{
  "n_layer": 19,
  "d_model": 64,
  "n_head": 2,
  "n_kv_head": 1,
  "head_dim": 32,
  "d_mlp": 256,
  "vocab_size": 2048,
  "activation": "gelu",
  "norm": "layernorm",
  "norm_place": "pre",
  "norm_eps": 1e-05,
  "positions": "learned+rope",
  "rope_base": 10000.0,
  "rope_fraction": 1.0,
  "qk_norm": false,
  "attn_scale": 0.177,
  "bias": "qkv",
  "tie_embeddings": true,
  "parallel_block": true,
  "init": "normal",
  "init_std_qkv": 0.0712,
  "init_std_o": 0.0115,
  "init_std_up": 0.0712,
  "init_std_down": 0.00577,
  "optimizer": "soap_variant",
  "lr": 0.00425,
  "lr_mult_up": 0.936,
  "beta1": 0.95,
  "beta2": 0.98,
  "lr_head": 0.00805,
  "grad_clip": 1.0,
  "warmup_steps": 200,
  "schedule": "cos",
  "final_lr_fraction": 0.1,
  "batch_tokens": 16384,
  "seq_len": 256,
  "doc_mask": true,
  "train_tokens": 81550000,
  "steps": 4978,
  "dataset": "wikipedia_en"
}
Each number is 500 + 25 x the weight over its row's rms, rounded and kept within 0 to 999. Layers, rows and columns count from 0. Numbers have three digits each. The size before them is the row's rms in percent of the matrix's.

# layer 10 MLP down (transposed), 256x64, rms 0.0859, rows 150-255, columns 0-63
103:558459511489486519469541523519499474472480540461505521512511475449489521500513504458505493517495507481495566496524424491501509494492511486525529480526502529501512511512508537493501476471485494
089:498513492469498475494517474487518522506554548544490513460461424486495466498470468475488531466504519473485505523527477478455500557485506480514513493476501484467494516489503516496502506505469516
086:454449516471531521486496484507497499517525492505489497529539526485508558499483487497540503525564467512502465493497469495494505468505482522510477494539473490478475519526488547505505453477498546
083:476484501452520501529490519444512494520468482503482499531469506490533481516515467505480425457513514521512502508500499537516486503531554482512494479491469526460505529487456495522516534498477517
089:488497474497489503501536456498510540477504533490504514501465473520512494504510492498492544452498458490479478515469577467510522475505536510549512482468508507489474481504457473474501533543502506
099:528528520510486512477468505439483507512495500512482474533487513474510466477522511504505494480468465539538541518533493517485523548474496494508496560478485554523517475520529504498526461474494517
090:473517536518499528547469510522509507527522480463523475507511498489510491519471481502519488529504530532512527475497468481532507499473523510494463561550466545447478490530516509498529484465492495
086:517492502475466526498518471487461529492489488505540499479521515505514471482462504470541505535524518506462538487476513479499490484501555519482454528490513490571502521524502514506471477492441496
078:482490500478507482490491481506524461487569534530507479533477506476504526584515492514477522467478489483506488491446440515459490520508514502481481476502529510486495510510507518508482515463515512
105:523465504561507458497525497534505544527499499512475509506511472512527496482519509487507483508526471527471462484480524525464472473518515489515468498534545510475485467491469463497472478507559477
102:512475536526495503543500535491478494522530532568470500534500491493529468489486519506486466487506542497471494524463503502499519513516488434505449497518510499527499512548506478461471481497528484
085:497528519472520497501514481489473525506519511459437464478456467537483504524455484471479481535540515465537466497502507546549510521458492522522532483513498527492487486489499505490517492479509499
102:474490533506500534480525511502486496547499530473508480487477483503529501486486496479505475486513544546521486501499512514521479478512530541485487497462530511482488500462567473469549543517469455
097:490476502478510448521501510465515476527509523508519491503430483539504529548491492476506510466460454490550519486519498473471490512512459502534511494501494517481496496505476443496528512508540518
108:484554507519537522527489512471575524491496527490501487458535515500470530482509497493510503500488485518538444457528482513497490458519500468534512506495498460506464521495520503493526529532488495
106:518551498524504507508483526469557497513461518481489486500499484496472527515529520475500541474545485504475493496529518500499556478513500473528509450491506503483505503530515469500544535467458540
105:466478460494445505531525496483514481562476453520542491542511471516504520496522483455504498540509512487484488480510527476512526528482498500502506508516520509490509518497481464475428495511473509
092:509507450458489477493518512504478471545489504537466538489465488479478473529504507463485500501506478498489494500492559475523507500470529544482483510490533525515510533485485526504548558470484488
086:529530509497506529496480484512527525457507506495548514484526497493515531507474505532530422557496527468480520499531491544465526498491528481499504460492491503520465483476488520512474483536496524
089:483534474551487466490467475509482490484486461496520491486524493527492515520485496472521541536504420523487482491491499503474481533465502505463473507499458522473523479510530474504504475489502447
096:470527480471498464487464541487481514508499463515511444469525444536498510508495486509488497537549505487488480476532533522479484505509549495518517477491469439508523508484477485513488513512510535
101:505560482515520489483493493518531544459539507505504504482525490467507509510519489494527559474496489504521490526517459489491529486475542484511531462519481505492466521500509546570518502493479476
086:500540510511539503514481508499534506511493561533529527481546483523480510495533474514501497494498462494541489464483524478494535518487534506529465444499533504477551516461515515488497533500484483
124:516523492499472499504519498472464521498523485484496512517446493488541507463486493547527499512515456511486484504492455535495500550492527507503541565462531503499491526486542462507473504517466518
094:515522515503542485482500522484480499522505512522505529514487490485484516494508512490512494511475465474537455432510504509508485455484529428548511444496491498519522518462523490482496540474509530
092:473530515513473507523484509488462492512492488509528500500490506484449503429500487494511546508527496516471485495519508493505502480530496518530523504525565514551559516545483475497518495529530472
122:513446499499445498524483512502509529496476507521481492517496506489541535533460498462504496477474537552490533493541489485502509547481475506463474515473481552497476460480485523500515501523472510
090:496529476472546498486524510514517522496534504488526490537442489531549481549504498494455486493496526457511509493503502481495528516511500487485490490503433488495503530477505560520452505481511523
088:470493493524472490492477508489506482525498457487502556498503497466505443500507520518474433500524465499487504495513497480497493542509493456481474506502520472542507474536502508494530476491423494
103:449515497510466542457523528498501472475522451468515499525471519504505492473532523516487478500487518472460505526509538502481511491556542536506507531509522484511481505515489466493541470496460486
110:501521515492529503513463503535500484427513484465519514458511524471495515527511494473458509469501535468541480466528480488525494448486487501498504477477482518488495507527489497542562518506498476
092:531493500479497517537516487506463528521493544494485487485524481510487436515478472483456495498464528513536523491527535488533526501524469483531463484477524499564457499536496503505507515521507517
097:464473478494464470459492528540462472527549496506498469521478529527486496522565545537489511494503505507519469545490507508499475509507483502523512523491504515473527523524486532523475520514493456
107:510540466514484519474488532513541470491511458489497508493518503487508534508492489498519494534513484482485464490517477460455470536458455522471463462497520518467506531486513469488477520452538503
105:530519439532511481525524494476498485498497460486487487486549535520443465520528504455480516481509507476468485473507473535497503469472502529488475526532510514518473500502536488481475519497450496
116:479450530462487523485502507499515500470521479438491523470542488490535493521510528458494527532535537528536472491522515519517501509505498479491489475474526427517501494477546511508508496509489498
108:554462542517466468535496494508525456486523514515504499506501497507511483528479523509503529447492516510476521512508483450518500472474546488461506457479474515462494476477519470532530476479509494
091:488495468508506574531493487506512499501508500496478479477502469501494531481516529518489479504554500479569501515513474497535454527498470507508458519546520467509492474558518469509515515511494493
105:526472492512488481486491512503498528503522510536494517490447526503489512472505504529483498452493504505517457494503544525577488504455461492489460481488479497549523513499497520526497540519551516
117:517490504515494467507498500494489506496527521475441486517495480517469524452516540501468476456476527498473487521523499482505473437498502491492460520514507485510540553535522485506532542488474464
108:490515505476485491504445495514486474506495473497451522470470517447501480477485500498514477512459512483501498529474475528538493505492505479483484534468467461477522551477526465543533513532517535
108:493469463496462452474499558491463481530541503545489488512500533494508486483545529463492509463477494496512509470533494453519481524510502547511491469512533497518519500499542517512489521485471509
105:521489524479503531503520491499507482502481493500517521560498480485468458536496486499443477498469427488475536498513480504509459533530468512497521503493493563492504506494469512457513470481495486
087:493498505499478494447512490508488529507540504470498456493517475511454474528517488491521479447461504545484477522481497460510437520505534533477493506520510542485481513485482531509553518510488500
095:539505472514497524512457480519538465526474550514508508488510512502478478516551468530480534559483461474508474521471525494482509500496491465499498470535532467521538517546488515509497509492505508
085:505478516503501486538467537531459546510491482511520482497531512504509505559525517515477488505523464519504448516501498515505533452481512511536476495481537476495500511482502479463453453525535490
089:552470488472573509487474518462512506496560485486508507474493463509543491487512476485458474525520520514527499497494494507497489505566498472496482498485506470491503524482498537507536473524530517
085:514542541509508502470490507450463513553488537488508533533472507534495495479489496487519500511504526533454498502508504501516470488508499499502482495523549480472466473523526465481452451458500508
111:524532483497498461480494488515456515444499483500535463468537482501480454557505456505505491531501494475500520512490482467482541539498491517482516451518470505497493513486480535493492513505552511
102:516485493504464521510497524507458479536488526472468502508521483476490505522478527520473520491505513542525512517513468481551506462508503498511533496497511464488526414546501484484493494463453490
097:530514484484512469487497549522477515489518504504472504495502496515492449537518462507479479507521498501507483465464519514474500506490516452522552446489534510449517460500473535490543516472523522
105:527504475482482511493519503512516495524515483468501452490480471530492549445501501520496500505539468504489483502544521500525449482553503457543540493492513484477459514529503515517520526475529525
080:528495494474523453465474475471512526535534515515505488505489479510491466507495457487486463480513517531488511478442501446488513527524521512515477498496508535466478495485526460468455547507519489
107:495495524545519482464503515498536522459470463494455475493486476475541473489509521515488500464521549505488518467532481452532492485516511518512518521528487458519503479463521466527520474496517531
112:470558519510496493495487531526531488488463519479507444452538505513493495536462484504483511493498545510494470489514508525475469484500499492525505515486476469536519478449524556521510533509524503
106:506495468498445466532505534488444468455521497450500482523481472486507475474507492502543501508499519520470483518488449514507464530550491492512507511483497502495504532509474501547505511484458473
102:541493464509483465531511468516523521512465472494442509466468493464480499500481485497512492495468525503547515469526473495484498491499482456478529472500499513526543487511474467503508443543475500
105:492495516441485470496511494415499484488537493513548508478507532551500497517513473483521516515485494548493535496517537506482478462484480509488532482507505483526504476547501497475472486470497487
084:497485549503532495516488477474497555487502549550520491474519531512514523563487512475531463451522462515500450492482511502489497508492473512497502467502512471493478501472478484531474526503471494
137:511484432512477524548495497526495490493497515500463501484491508533511535481490488486515521524527486460517509493528462539523489518527490458482509537515550488479511476524445480526505483512550521
098:525479522448501515516521511484530471505489500492508508514530494557496490504488493498509483551462465497474473515537526518524443521490492511517478504517471528514466479489448533459487503477457530
084:486529502485550510468487479451507501477479471516481503546467537484535504536532454506495489524513458538473511498528482552502483526475510498465488491491509488470482491467471525523540481499512521
088:525469522476470498491483515463499491489522479523466452469500509501461506513521515492461517498539518451512493548519519506497509470480522473504517511522482547490573511546527516469505479488518512
099:507488521500505480517521483500486472547545546512513518499512508525517538526457480476479463524493468558480479501476503501494495452552510504475475495527480478511479521492553496514474530482521465
091:490528459492485469474493511492492542558505512540487505514477511496502513522516493497511479468536484525465478483501524480511484461491546483501509443518508512439477515483480500478520562502503463
099:483503477490535490513514464479490529490473455516510458488499514484471449481536487463479531531437485496517519533462457496495520538480481522524521529502477495484499506512488509514504472471480549
104:502510519509501540501504451530514543491478527477469498518510466501542488536503504504550497535517529500490509479507495495523506480542453543530540522513533489493515491474523479487534555500542512
095:511488497477512535463487514494534488491483494499475511492510446517501525538477506535524475513496497531545505485479487508440472550525482540475507500507507505518512555490502475512513511518511424
091:513562490506508468479463510579497536518508510535536511463485484511497537515528472499483499515481510474482506468479483511485504510500551512486507465522528516482501472457476507512498490490451472
088:474444529493497474553533462511505502515531487485508486491484507523487506486535487533507486512497475539509513554509499518533534550462488505486540512500518476492482538528430506493506517494481501
108:517519470485489499575497507499555499525515519541522580516485467498522506508504503539523469529523516527506520461519535515494527517500509540515513465507510498491505507483520529495515510534479499
112:478489506521470518466493518490533508502524478460500458457535497461490529497520489501516526566471512476517510492520513504483567463501488529524513491478518543526511469481485466507545495480497510
114:484541484504497487501444480483497493464487506500512501494550444526495535490524523534485455487455482502472531508485490524476529501463522538468505507459496504528516521535506492561516505509493493
114:526516472520463460503495533543472479502491510517508471489524461505487478503465485520488537502494520508508492449514538448498477539492483495529548472538496492503516481519501449464508505542516474
078:536491518509496464483486507430513496509547523527535511528446457512454479510466525484500472475526463453542472489492491496499526522514469482498469486506492534462483512502488515495503505513489496
113:483529502505521490481485457502536507520484471474463426499531525488482522490513481493475528454490486496488495521543518488466478481485514464527520498489481486448477529497523486476507490463521552
075:519460522475475502531474490509504476535499448537475491510477466453457478504484486491455505444493444503466471540536523484484506516476489496483484520486543505521505477500474494509492507485496480
110:495520523534519548510479483480491513518521525513473489495481480515506502512492502514486520525505549462496483499493500501472536475501473527461495559465468538523427474493503508494497472450539490
103:495483487458468545525573508479506543470516535485541461489511496517464489514473474497507471527510522522489510503494533488506547497490546510468504467516505524527488461499469501515472474489512491
120:502561548506512523505468499492534516471503485486497527427536534531510516496495478449534505470513515534521485486514521515478479543513488501491505474488539500516502460516491538504499486507506458
110:493507467433479497483521504521495509482538489480512527533496494530485506460492525511517451539530525468501496504522506526546557535457469503510539473512501490494496500498525511500510521490487555
124:510461493501522491478488489487509542502479529519468502530495512520471497520523514552492481503514469557499547511486477495514531459480467510479517512489464527545500510504532537472454507461516538
095:537475521541500492534490513502512492529488463468502456481520510475484456478523542514510493522497518494509521464503469502484469496476468527461491505447456511501513555517524496508510495532543464
085:503503481533527496492490521468459487499464493505489527471515483539496515509491519513520460441515501465551484535476501495522521487492513496522524443525535535518491527458508473484488497525465452
097:495461450508456498521520480524514504493475496511506460464498499529510539518497472490511481473494485538484498475465534506468476463501495505506500520536545452523459508518522534442475501519519513
101:501453535551498495465520534447498486501537501472498503480502507498531498498504505502513548514541460515498482539476494461509542528534459474508514502490490495498471476565490489483497505527507525
096:499453524475504489519514493472507522519476545501488532537531484489513522500525490525524479490506520561525568504509542486479529498510454473486504518486502485491552516494485515517480469473528464
104:492478479511505510531522467525500523500482487489543468503522483527506503552472458497515463477477536555516515532469537508482508513537512527518544507499485494490485475493497467524475489565487527
090:502496499492517475497484526453480486455481523513509553496514551490485470531505469469475488471451467489503476511517500518474492522503486491529522495505492526464505461476521523541523546497488443
083:521504471499517488488516509513477490512487511530457535510472468486514521509512492485521471503500490498444490521514477448523515530484524522519465476539546521472497478471524471508514527474427470
082:511503507484498526499553457542454485528435500472490520488498521461524491472480524516507463496484479527509507474507509492513543536478489473477523477460472474526530534519481499512488479515499538
094:541509536468519488513497496508466514502456503507452462498483565529501469508445500542520508503477479500503548502531542495519526487481511496493516485489520525503482464513556506485482508501526471
088:532526499520503504496458488489505485509551506468504540525538550472503499480471504525512490518505502524516511492543512559492553527520517499494475483504478532482503498491494476435519460457503486
123:536459481526519512549525467521533437518539493467535526518513505505468518512501489463491561510485517450505492484471512496492506501515483493494494488496538492483523464516511483475459469502504472
118:495500508507510538483521482481527452464519482461492456476480492536499510507497514478541512510529529468524504498439505505502494466508471523491439500471502516522493478511529464500494514565508471
096:552524529504457486474505483514472467500507463530471507504524478489524512506510512455469543432499534500510506478519489482472457490522522455504476503494499461509494466470494498490498517463535498
133:503482505497509472496482452522506495485517519519510485529512542464525513509499570526514491503480496512484520493467551479487460552536478496492540503485456484518493527548509505487455478518523481
095:525473511477495556501476555504492500497482499441481505482483525498504525482497492464529469512497515499495485472560496476504497474490505500501525485466557507511503499531507504508522472510478418
113:523482548525547546480469491522515523486485504499490476482519504486518480486504525511507483492482549474509467516479485515479510496439557464442530489472499496524529494466538483478510489491484485
126:508507520472447475544477538517508496496500461483531548521519488463486525517511543510531503530497535529486536511443489479524509475472510514521488516517497521510535488482522496508546484518457504
098:518473486549494495488468513477487431501528498486473521544455473487529551481489497485522468512532464552487522499497491504491499496507538499516458532476488480488467501502496507528530498483458487
116:495499528509512469498509540517511547487445502469501578481485503514515528449514521482465487462513549482466498529496477510464525497534486536514494481483499507493481491522486478485508524518469486
108:503500519478510511520487479513476550489515521514458524501501553497460498518525545545460496499494496495459483519516487588508514480518521507505473504507454483464494515501528496526472508510501530
098:477520476476544509504538474503492474468531482529510484452517497542460514522496501504503545541473500540513504553500451471505509496521483508502485483471504525485498475532466501484502446504470478
103:515482477550532481511503498495428519489467508543522466510475528498488473534450494503548477482507518488531490481502498479527517473479509462485520500524487534493515500516486469469479549483529498
096:506492440514511477506497508520486488503497536522516530515453454545502526528521544474528494522542492510518478511480520527532530480514471508536504487487554533497506502476542508461521510510510466
# layer 10 MLP up, 256x64, rms 0.0878, rows 151-255, columns 0-63
100:485470513531482489544460518507502466490457466489549521502489538502465544496507454539473458533476511491517487479500467493512487498515473524481497462494505517490456467542494538510505528491515508
085:540534513471465486493539495521510492498469492498515494497490507462516494521461533494526516502427491481485513463472521500491511472463519474488537494545458521518497531502540514481479530540531495
096:488470482525519495503491475488510482475531506495504452468469525503452517474503532516535523493541504525478527502474486479491470552512488517508519510541513522561500448452477500529521469506494494
095:488499487491478460491474519538487478546501473502487467520511508467468486491497482524456544489472482526504498520508487505479478539474471473505456543506518526484540542532532499494547481500536525
103:485482451505475485507443543496453498507498472489503485491487470522497502501497510518524495504499538515483513522509489495520573551524457479502515517520479514534507542474520477492468458491475467
095:530477460498531518509556495489538469467490488509523490505470517508492488459525501528517502484491508479481508529494523479498483491518445522518540487522554484511457494505469516562475497513504547
087:525507497539539506540488453509544482515492490515508487471518510522483537477554500514525558499463488471494521513478458492512537494482475498530504510495491527453477451514495465478487490507466505
078:503516509471507540503488504504494482481494483503487517485553543506546490529498520503574499501514491519466470517510531518499522501477456497498491539446518494456503459479479489453524492517478536
101:474560504456488534530479527490497492488521483502525504488560470487528503523498475462450508497516484480491514451546482530520466547484504538471478534528490499515504494491519511523516492499505514
096:526531496484487516517512510508456506459513475506462492510559469496492491517493545508516489489512543488516466531489488530486459488490514542530505497496484485497506480539446539465552506534489473
082:511492473529484508490506466529480529527493489499500508478478495478549461484497495526520489468510519507441477488527467501460492461492513457460461506482449517525519523496501500505558481503474461
111:489504519473501545523490500544470540462461487496506493468479481504493543547485526487518460527485484518454472511526520478490546527462505515514521498531531476519478517497476470536475514523486515
100:545528487474490480492500513524472534509490509483467510488559490471464515478519497489540479510556564497485471475469528500513483515486520488483532473508479507513459512525503535461490482535518513
102:470517533521508515497533517532481463487459487543473505534476536499537501488515475517501515467468483535492512521479497500500506550466459515455508504543464484519475515524481508514476542512487537
106:520532524484523504488500463504520461482480491519471456499524493477497460496534484504515517474479504526491468473520493500487537484548489454570489514463502502497455546539509491463493495516483512
122:505499508513498535558468509514496502527501457507526510497478465504489507494457511555500494518500501473476477484552522507466484503581474488501474498517510497532504526493460500463475476509545500
091:507506503503538491434489497505517541462507513501518421532504523522496520449463486527504492498493553489493511520482502485555500520519509484514471447540510516492525507510504506499492488524485484
120:485472513469510500503484510478493515534472487470465494506468497553494473489505489487486539498484511449480520533493505422522516493476470471477550548542501475494507502505482478466491505479489468
089:491463503471515506481492516512550465469505479479499503489479514504511442502519522452519483490479509544536522528466506500480488488538471537498493481501520500556489467507452485523447498519529506
098:470487543509496490514526484511525499508478483495558519507527531492480469512483523521471557504520472443515521484464510503528554500493439466470511485511507513481528488539500517500520503473506478
113:522476480489496548515491512470471505493471459522501491460530454468491500516485501483484471543498540492474475489479480488475451484516480476480508527458534489476507522468476551517490509537478530
095:546522489461468484530474510464499499518523504484520481503439527503501532503477535525483509464500532449467478532509498487511464464523453525497496516490504486533480539537474482502481514522521499
111:452504506508463550477502493498493524469513477505516518506503503496518515486467508504508461514533491537426485540503450531524455509479509480480506540530509466479458518497475487514477509514511469
099:516477522488453512495500500497496452504479489527454429505485521503465512491496504467515499490497509519485511546474507524469487551507488533462497517542546470485492497503523532494462467527468505
079:531510539501498516490495498504459498489487476493490480496475536505538544497549529536524544506491498543528529552538530539501478523487492480483520471479465498513429496497505507490504520504478499
105:505558532490498464526477509528475473463481479483479488485472479495501473528487497564517484474479484531491526513502440488547538507459541482464506509486505521488507479515490540482477501504497500
119:473469535507445492513464452495471474489502499497493498461561528492467526476497443521515482524488486523523520475470511540488470484492477503499472510510510529478483479470477459478521501524503477
097:548519511498495517528515473507489520511481514555510432486529499500474510522526509472526571506462508499512502533477481520495495485447487541479509469505453524511532525475506508489487497483513508
113:468521508519481495485495552552501517480523488485477493467499466523499512517516503587491506523469507491460487474460500481488494452506482491496523479536484479531493504456505458530493499503503535
124:538528533520494464505475470516494427524516458493528488487554534500481493501515517480468518509511502456490496486502472527490554491513528514471447502521470502507482492532484508470506516485476515
093:516492496507507450519481491490494485469495472493544432531543545524467515475525544476527499512506508467514513501503510491497478453540513546536509517517532506483481490506456487469491482513485513
084:516517514511538531508497478477440506519511479531486499469509473511529510464495536471482528449523499507477516470496498454513465462485472503469490520533473531551493473496519509477515459512530494
101:529530555519525503495443509486442514485474513495515502517492535479461549521493520524512516538534476471519516501503478485527503509509481505484514486527459526503492484506484499510529458540450510
094:519499483478518487510466514519483487514482450446473479527493540503480504472486475522499508501521566517491512510510475519504551497457544442484521492500549505463529492506486478497503513524512473
106:478502533493499495494501520455518445496511465459509520510540526467523495497515502471528524512548510467547517534481474502531531478503478470506518454527517462519489498520520511540455511496485510
094:428523517484539494513493477498537520513492488509491462472495510468513499448521502495501498506472500523482480482537508492541488478490498504507502498508481479495577563505472510492549526498505535
099:491497462498510495477478504516517545524516473449526484498529483522527491514473432518547492465489528553468499521498457490474514478529496492518529503511508473501513521495536460508475481517462510
108:473531504466557526483505464543477522530482485501486500467485516521518483538511485491497505492515467537511479475468476463476465532523521499496536539472490477514484508523491479520537454527504537
103:488506486465465482520487477502539494487480468534505464479506518457525483469500563527539488498519514526537462502463519459517467478471487475543490531518492476529493512490495479475530512514530511
099:482490512490515514502506520562513489549532517503521445512514477501484517518484539490472525499511534494462458523492446474517481527495493471476500460501480547504523470501503514496514444498537496
099:520519517490489507504526453531489504530463471491493497508538448476487476499458501496518494495508475509492488522527499488486495525479487461495459543471500510532528587480484494517518524544480517
103:491501508451515536444541513506438521494481469497459485511511477458527499475481526516522514504491543510548491490509494481495487502531477530502495535477489533464514499487518448532511492513476513
082:488470516481526465499491509494505466537442508458471480491512533487523505481521536521468522551525495471495492485508529513476468446506543513490487468480480494512508528511544445505499502528506499
101:451478495517500488480510496535495514510480466469521493516499514551487551490443487529536551462467451528504458462506498521509495474514505502512498475497485477487480491509478471519489473522538479
089:516477476504482497524535551520465460510471516500498484518493516498477481512484502468486562538487553490508485446470483477513485546516487504512485544528518516542526472513490467470502487513517502
094:469512510468459479477538524470492506486499490513528495506494562476513490502519517511435485535537519468508518514447484499529473486432499456475510513498519496485512531513511504537501482505485505
106:506498502506510504530524497490530520506516448496484483457482515449483461502488475532506506448494480487488494512486478516517534526515517495513501490488468549502536547514472452460512545499543533
115:506524505491502490460490509552478506501463479486545493492513470537470492518467438510502492487486501545494532449500495531519521552514490484489468520520480495529499464490477537466537479496520514
107:471485493530486552503548501526494459481500464487481514487460490477529525532504520479532461484459534486507507499517501531519444543506484511512539491511457501495503522489501523549518509498516539
097:470504472509495498526507483480482478455488486538504502546492482462485524510478532514513473520508521485482491514506479492553530511549512479462492516463480458483529503510503440504519522556528522
121:476491513449463544509502518495497488491494476512490482485494482440491507533508486468519497515510512544474495503464479470470560502492495441518496514489501519525491502498488537462560533526484499
095:497478491474449502496494519516516526535470534488528500506490548438502538480451501499509533536483459488464478532466531469497476505502474445483504498524514492525486525510456503496483507505501501
095:476512488494505539527512505492511478520497490503522470507509490537488472518487504494500553544507497455524531465568499467518474553497504511519513464499509460554522494480468503502549475511487495
109:504481506508472538503534476481473479491512475534517455509539465511484473501499512502521529472491544493479504486525503523468516571510479506515444500549514471504543513502529496504496511492479549
090:513493541517454510532515524502483478476464471511468520480469526449511520458460483498481528507473487520497526526504490512476507512535496449495537451499545521528519514491528489513542498521486503
086:467491475500480518503528516478447462518476510517535446516518532482517487519512523477492560518484428492505481529477500476523467483489511488521508480493493479514540534542466495493487511507515515
114:466505529509517495495479526487539455519460483471498480500535530501469482462517529485506500538499435480488515497535472481498513537521546483527492515476538486477475500522545466471518483507495483
086:495498526525478516506569473511456543435489484497524507483466495499509475487510504512511473473494464519521526498502562522505485527507533477516526486488491518543493479536508501519508446492500476
105:472505532534527467486481493528479493551502487470553453514531500490516507500546531514507513532449494497480468480468505494494495534511529489529529507496497517513510482548487544484529481530465485
102:479521492518446505498502517497509472473509482471487498514523514472512484544545469510458502514508537492540477462513495513510478520479507475485498537515480481500518547538516531528457537501460547
111:506488463481432525493507501515469500511532530478497482478507496530499455461475525539481518492527530473514520456504522504458487485520501510474500521515487562549517533484534500501469490484489504
085:496514500498507473473468553497481505527456444481491514511508533502461508476503480530520466548487479529469514466510495539520517511508474487475498523491525469512448481497471456537525527488492513
098:453495472495493549531458505480481467530476555485497507479516543481491513475552490524498503477494465474497531510522552494507534520499490543483485495477504486520477506538536505501513506520536527
089:476493497546490486527559541546489492490504475507507499501495484519488453479495539521564520504481504516537553478476519491513499510480491536503506517520482503505509477483517521548539457464501501
099:516492509485473508472465504512472535520477511477488493479473482545500480481534521532475486539558489466539506463521521496524499484515510469441482517531512534517462479519508496469473493532529486
087:486506512451471488464490551487458437531492490500516467550526507489472525467436508480509536473527519508530485510485510490480496502494476518509490513504500496521522478511534519493488458539506518
093:507518503499474494553458511533520557493518446480523515479512468480548539490462441521518468453475477500464510509517498538473491507489517495507490535498461513495498521514498507519517503507503510
101:478467493525470490541530516478508465462496469538431551523522543495536501523457511484517524498475542498504526505507490521526520512497506482510523513473531479481531522531492526488496524524497500
104:507542486484479539492502496499444537483515522542519499478478510506500435511430518464516468529513509497503460496472460504495497497536492477466471495499490536515519501496530521522517470508526499
108:490494519479510486548523552523475448506472488480484478504517492492508531470511499480484495491490483503512503513470488497501533517398507511455490526518558476522509523499490524515527506496522500
100:461494473484522504519443504487494464491478486478470488439540521489506543494499468537529501544529490510482512486545498525497521483512526466548514491501534471498491497500503474474503485473544479
113:542506530518524469451478475538551481495482511513528487485475497511495499463522491505504476532510520521459521495487467495467509493468531495488506540508501483572503473519477461523500472522482465
104:518452522475493515494528476548466524516449486523528502471503522498489519526485494500535542468508482534521477528455486524507513525453475500492445528493486502522496520487501529507512487554501518
094:440477449512519530555476536501476478465513511486505507515482504478516510463500467497497500536508495546487520454500497518481482490512517499555522525496504472528507507486498450514460515494473534
098:503544521455506533515466489500472496512504510496506468532501485485504484469520479485476498495501481534478509505563436475521546489474478483566471533475481502488484518538501509468513491499475492
063:488497544514539532497470524477474492519529515471492462519507483499545512451456473508507483535500534487482503490466491490486527471543524501514476493469513535497560512519526490469532481513470480
105:494498471479497524483527558505489516495525507514521456474482452564519469474460504493537507504504535533484490483493462459477492516520504474524529524528498544525516517517521525515469492506517525
107:535489478492499549517513517502523456473498482512515492529478518453466455507535489484514495535510514515482490495502484518496516489534486520465526445514514469525463455529480494567508469492511508
124:445520497484517496491542473510490509457463487505490495493507485499534483515450492501503487507509506530476493507528523498524513544430452463509464521512512518495522520462516507521538453529489518
109:520503520521519521476521482474456445459491512505516493490495499525494541482480524490493485496513499526498523494510515471517534533441513505471535487448471471523523510476493505471524468556542505
131:491480544478527522487527539509528537481450498489473480486475483546520494511543502505527540526481492509474483457455497523473456505483480500501512482504471528521551490516464504480487508474496532
085:485522521489543484554529494529503534482462513488450503476477493502544494481487480497492526532492480464468485528524460486516480501488502458458471487505516491537501460515484500497484544450517512
087:512529472475490482471544491514477554462522491503488490490470467491514479491516523482492513556497469485475493503525515471506474509471497510447488546492492483562511484547501516527509524522466482
085:519465516493469496535463498561495513498485541526516519491516511465498482490460562487534533518493467502496538510507463445511491520500478520495548512489497508550516523497523486471518498521492511
094:500509451520478481531497424516454528462511492504516476457486523488520510501497465500498517469517517492476515534507542545473504479467485533469509518507501523519543493529519518497469486492523475
109:487468458472465501516535484512511487515444510516438466488490489494514497502495492504517548505511498490483506537511513498540556533546475519451524475479516517508498529486468504460486475495488517
102:492505515441483510514498558481481473494520518516501465514540531510494499474482518544499549519477495489527474512520475506516465509517487506497448522484517502504496474497444556459536510483509513
091:507494487471520509518456516546491524498530483468468473485522444537514466497489478483529539503505513513521493504471527473495508485508527533508496522537486531509515549492456497473449460483522523
080:506503485489454495524514517530542534518504499486577499493481510517522488486509511523503530495494519473536464450517513545508483476476520480511512532468530473512513512508483538507511468474562498
089:499525489517466473526460536473572542462525498508477492510522502525439516513479522500497502513523519490517515533507509514488485477537471494489533543556511513491490464527489477496524515501522493
095:450498498501524522509478507506551513519522448524549479505485530502471479499475504491511510518454473502470479467449458502489471499544511488504498521490472503501504521515543461505505486532448492
125:472475503471502516492501506498498514509471508527511490479443465521505500521558505491473510510468503517494486508461470455527458488445481498494558517511514480506491466506511509557441489494505512
111:486504495502504478490500489473509498471483472469525500511496464518525445507487494497517529489454485512496509558471528503555497520513497502539546504539536523509494467554469479502473531529540493
101:505447514481516509467519510525521469500559469473504511454538502530498452485499517460531528470514516513511524497448458492482498491533488498487505489512507525534541486519519493490469509540524489
089:504536505520471537484492499463463492471500508532465516505544449509487519479476518493488495483437547564502527476472477524503464530484496492490506512504519519510525480519484534482514496506545509
113:469492508534537513490535508525521496497542458473513504450534517463524491527485565491488511485479461536517497468534498525480496523498467510505535511487484485545472483522509500455508506502520472
102:490500507522514475501544475482536522499509482522502479524536454504535473498493491514479483494510499476517522525453445500511521507493510522478468506479469499510522511491487491477489534480552590
102:506490528523438516502497505497506480496497492495523533485530515475496529505499530507468486515500493463512536449466487519500577528558495487469439490483461500501529478521510491470508496493499509
111:486492490536509471461488494530442507527486499512459465476532497472504512534478546505525490514515470532482518483537473509503494469479548525467504547539499489506494534505490499483549499518535494
101:529490489489557533489501455493519512486518497502487519481547504515462487494519527510504454477482492502483508495490479490515529487455501497525497466483514507554551511537498483494496474553551455
110:483493463529536506497498520521485546498490482489501485427520513454536519538529490503484514529504463470455503490497521486510493551495505499478503495535491514492494514530553539509487464483535497
117:493561495492479507571473517494542553476506447503513503518493495473483531529452533488510503529472495498485521523496461469524482515510504514503500531477497489489505492529483530521453506504476474
100:497555493476493509485499498502462492530466489450455495531502511489505482477502495489484481525552529517498524472515487491535558556463489497464457519497512496497504494485541466501521463490475509
110:530510521434526523514501487484507529497489461510503514475513552474512500461496500495505465505542504490503501459540501546476510499540514527459514494530532480477475515557520493470491509511467515
087:526537474497472538535473523538468480503464497506516510516537487501496503493503507527490495460509506487492559498561508465488519526514529459496530492491462475465492510491532497503530529537516542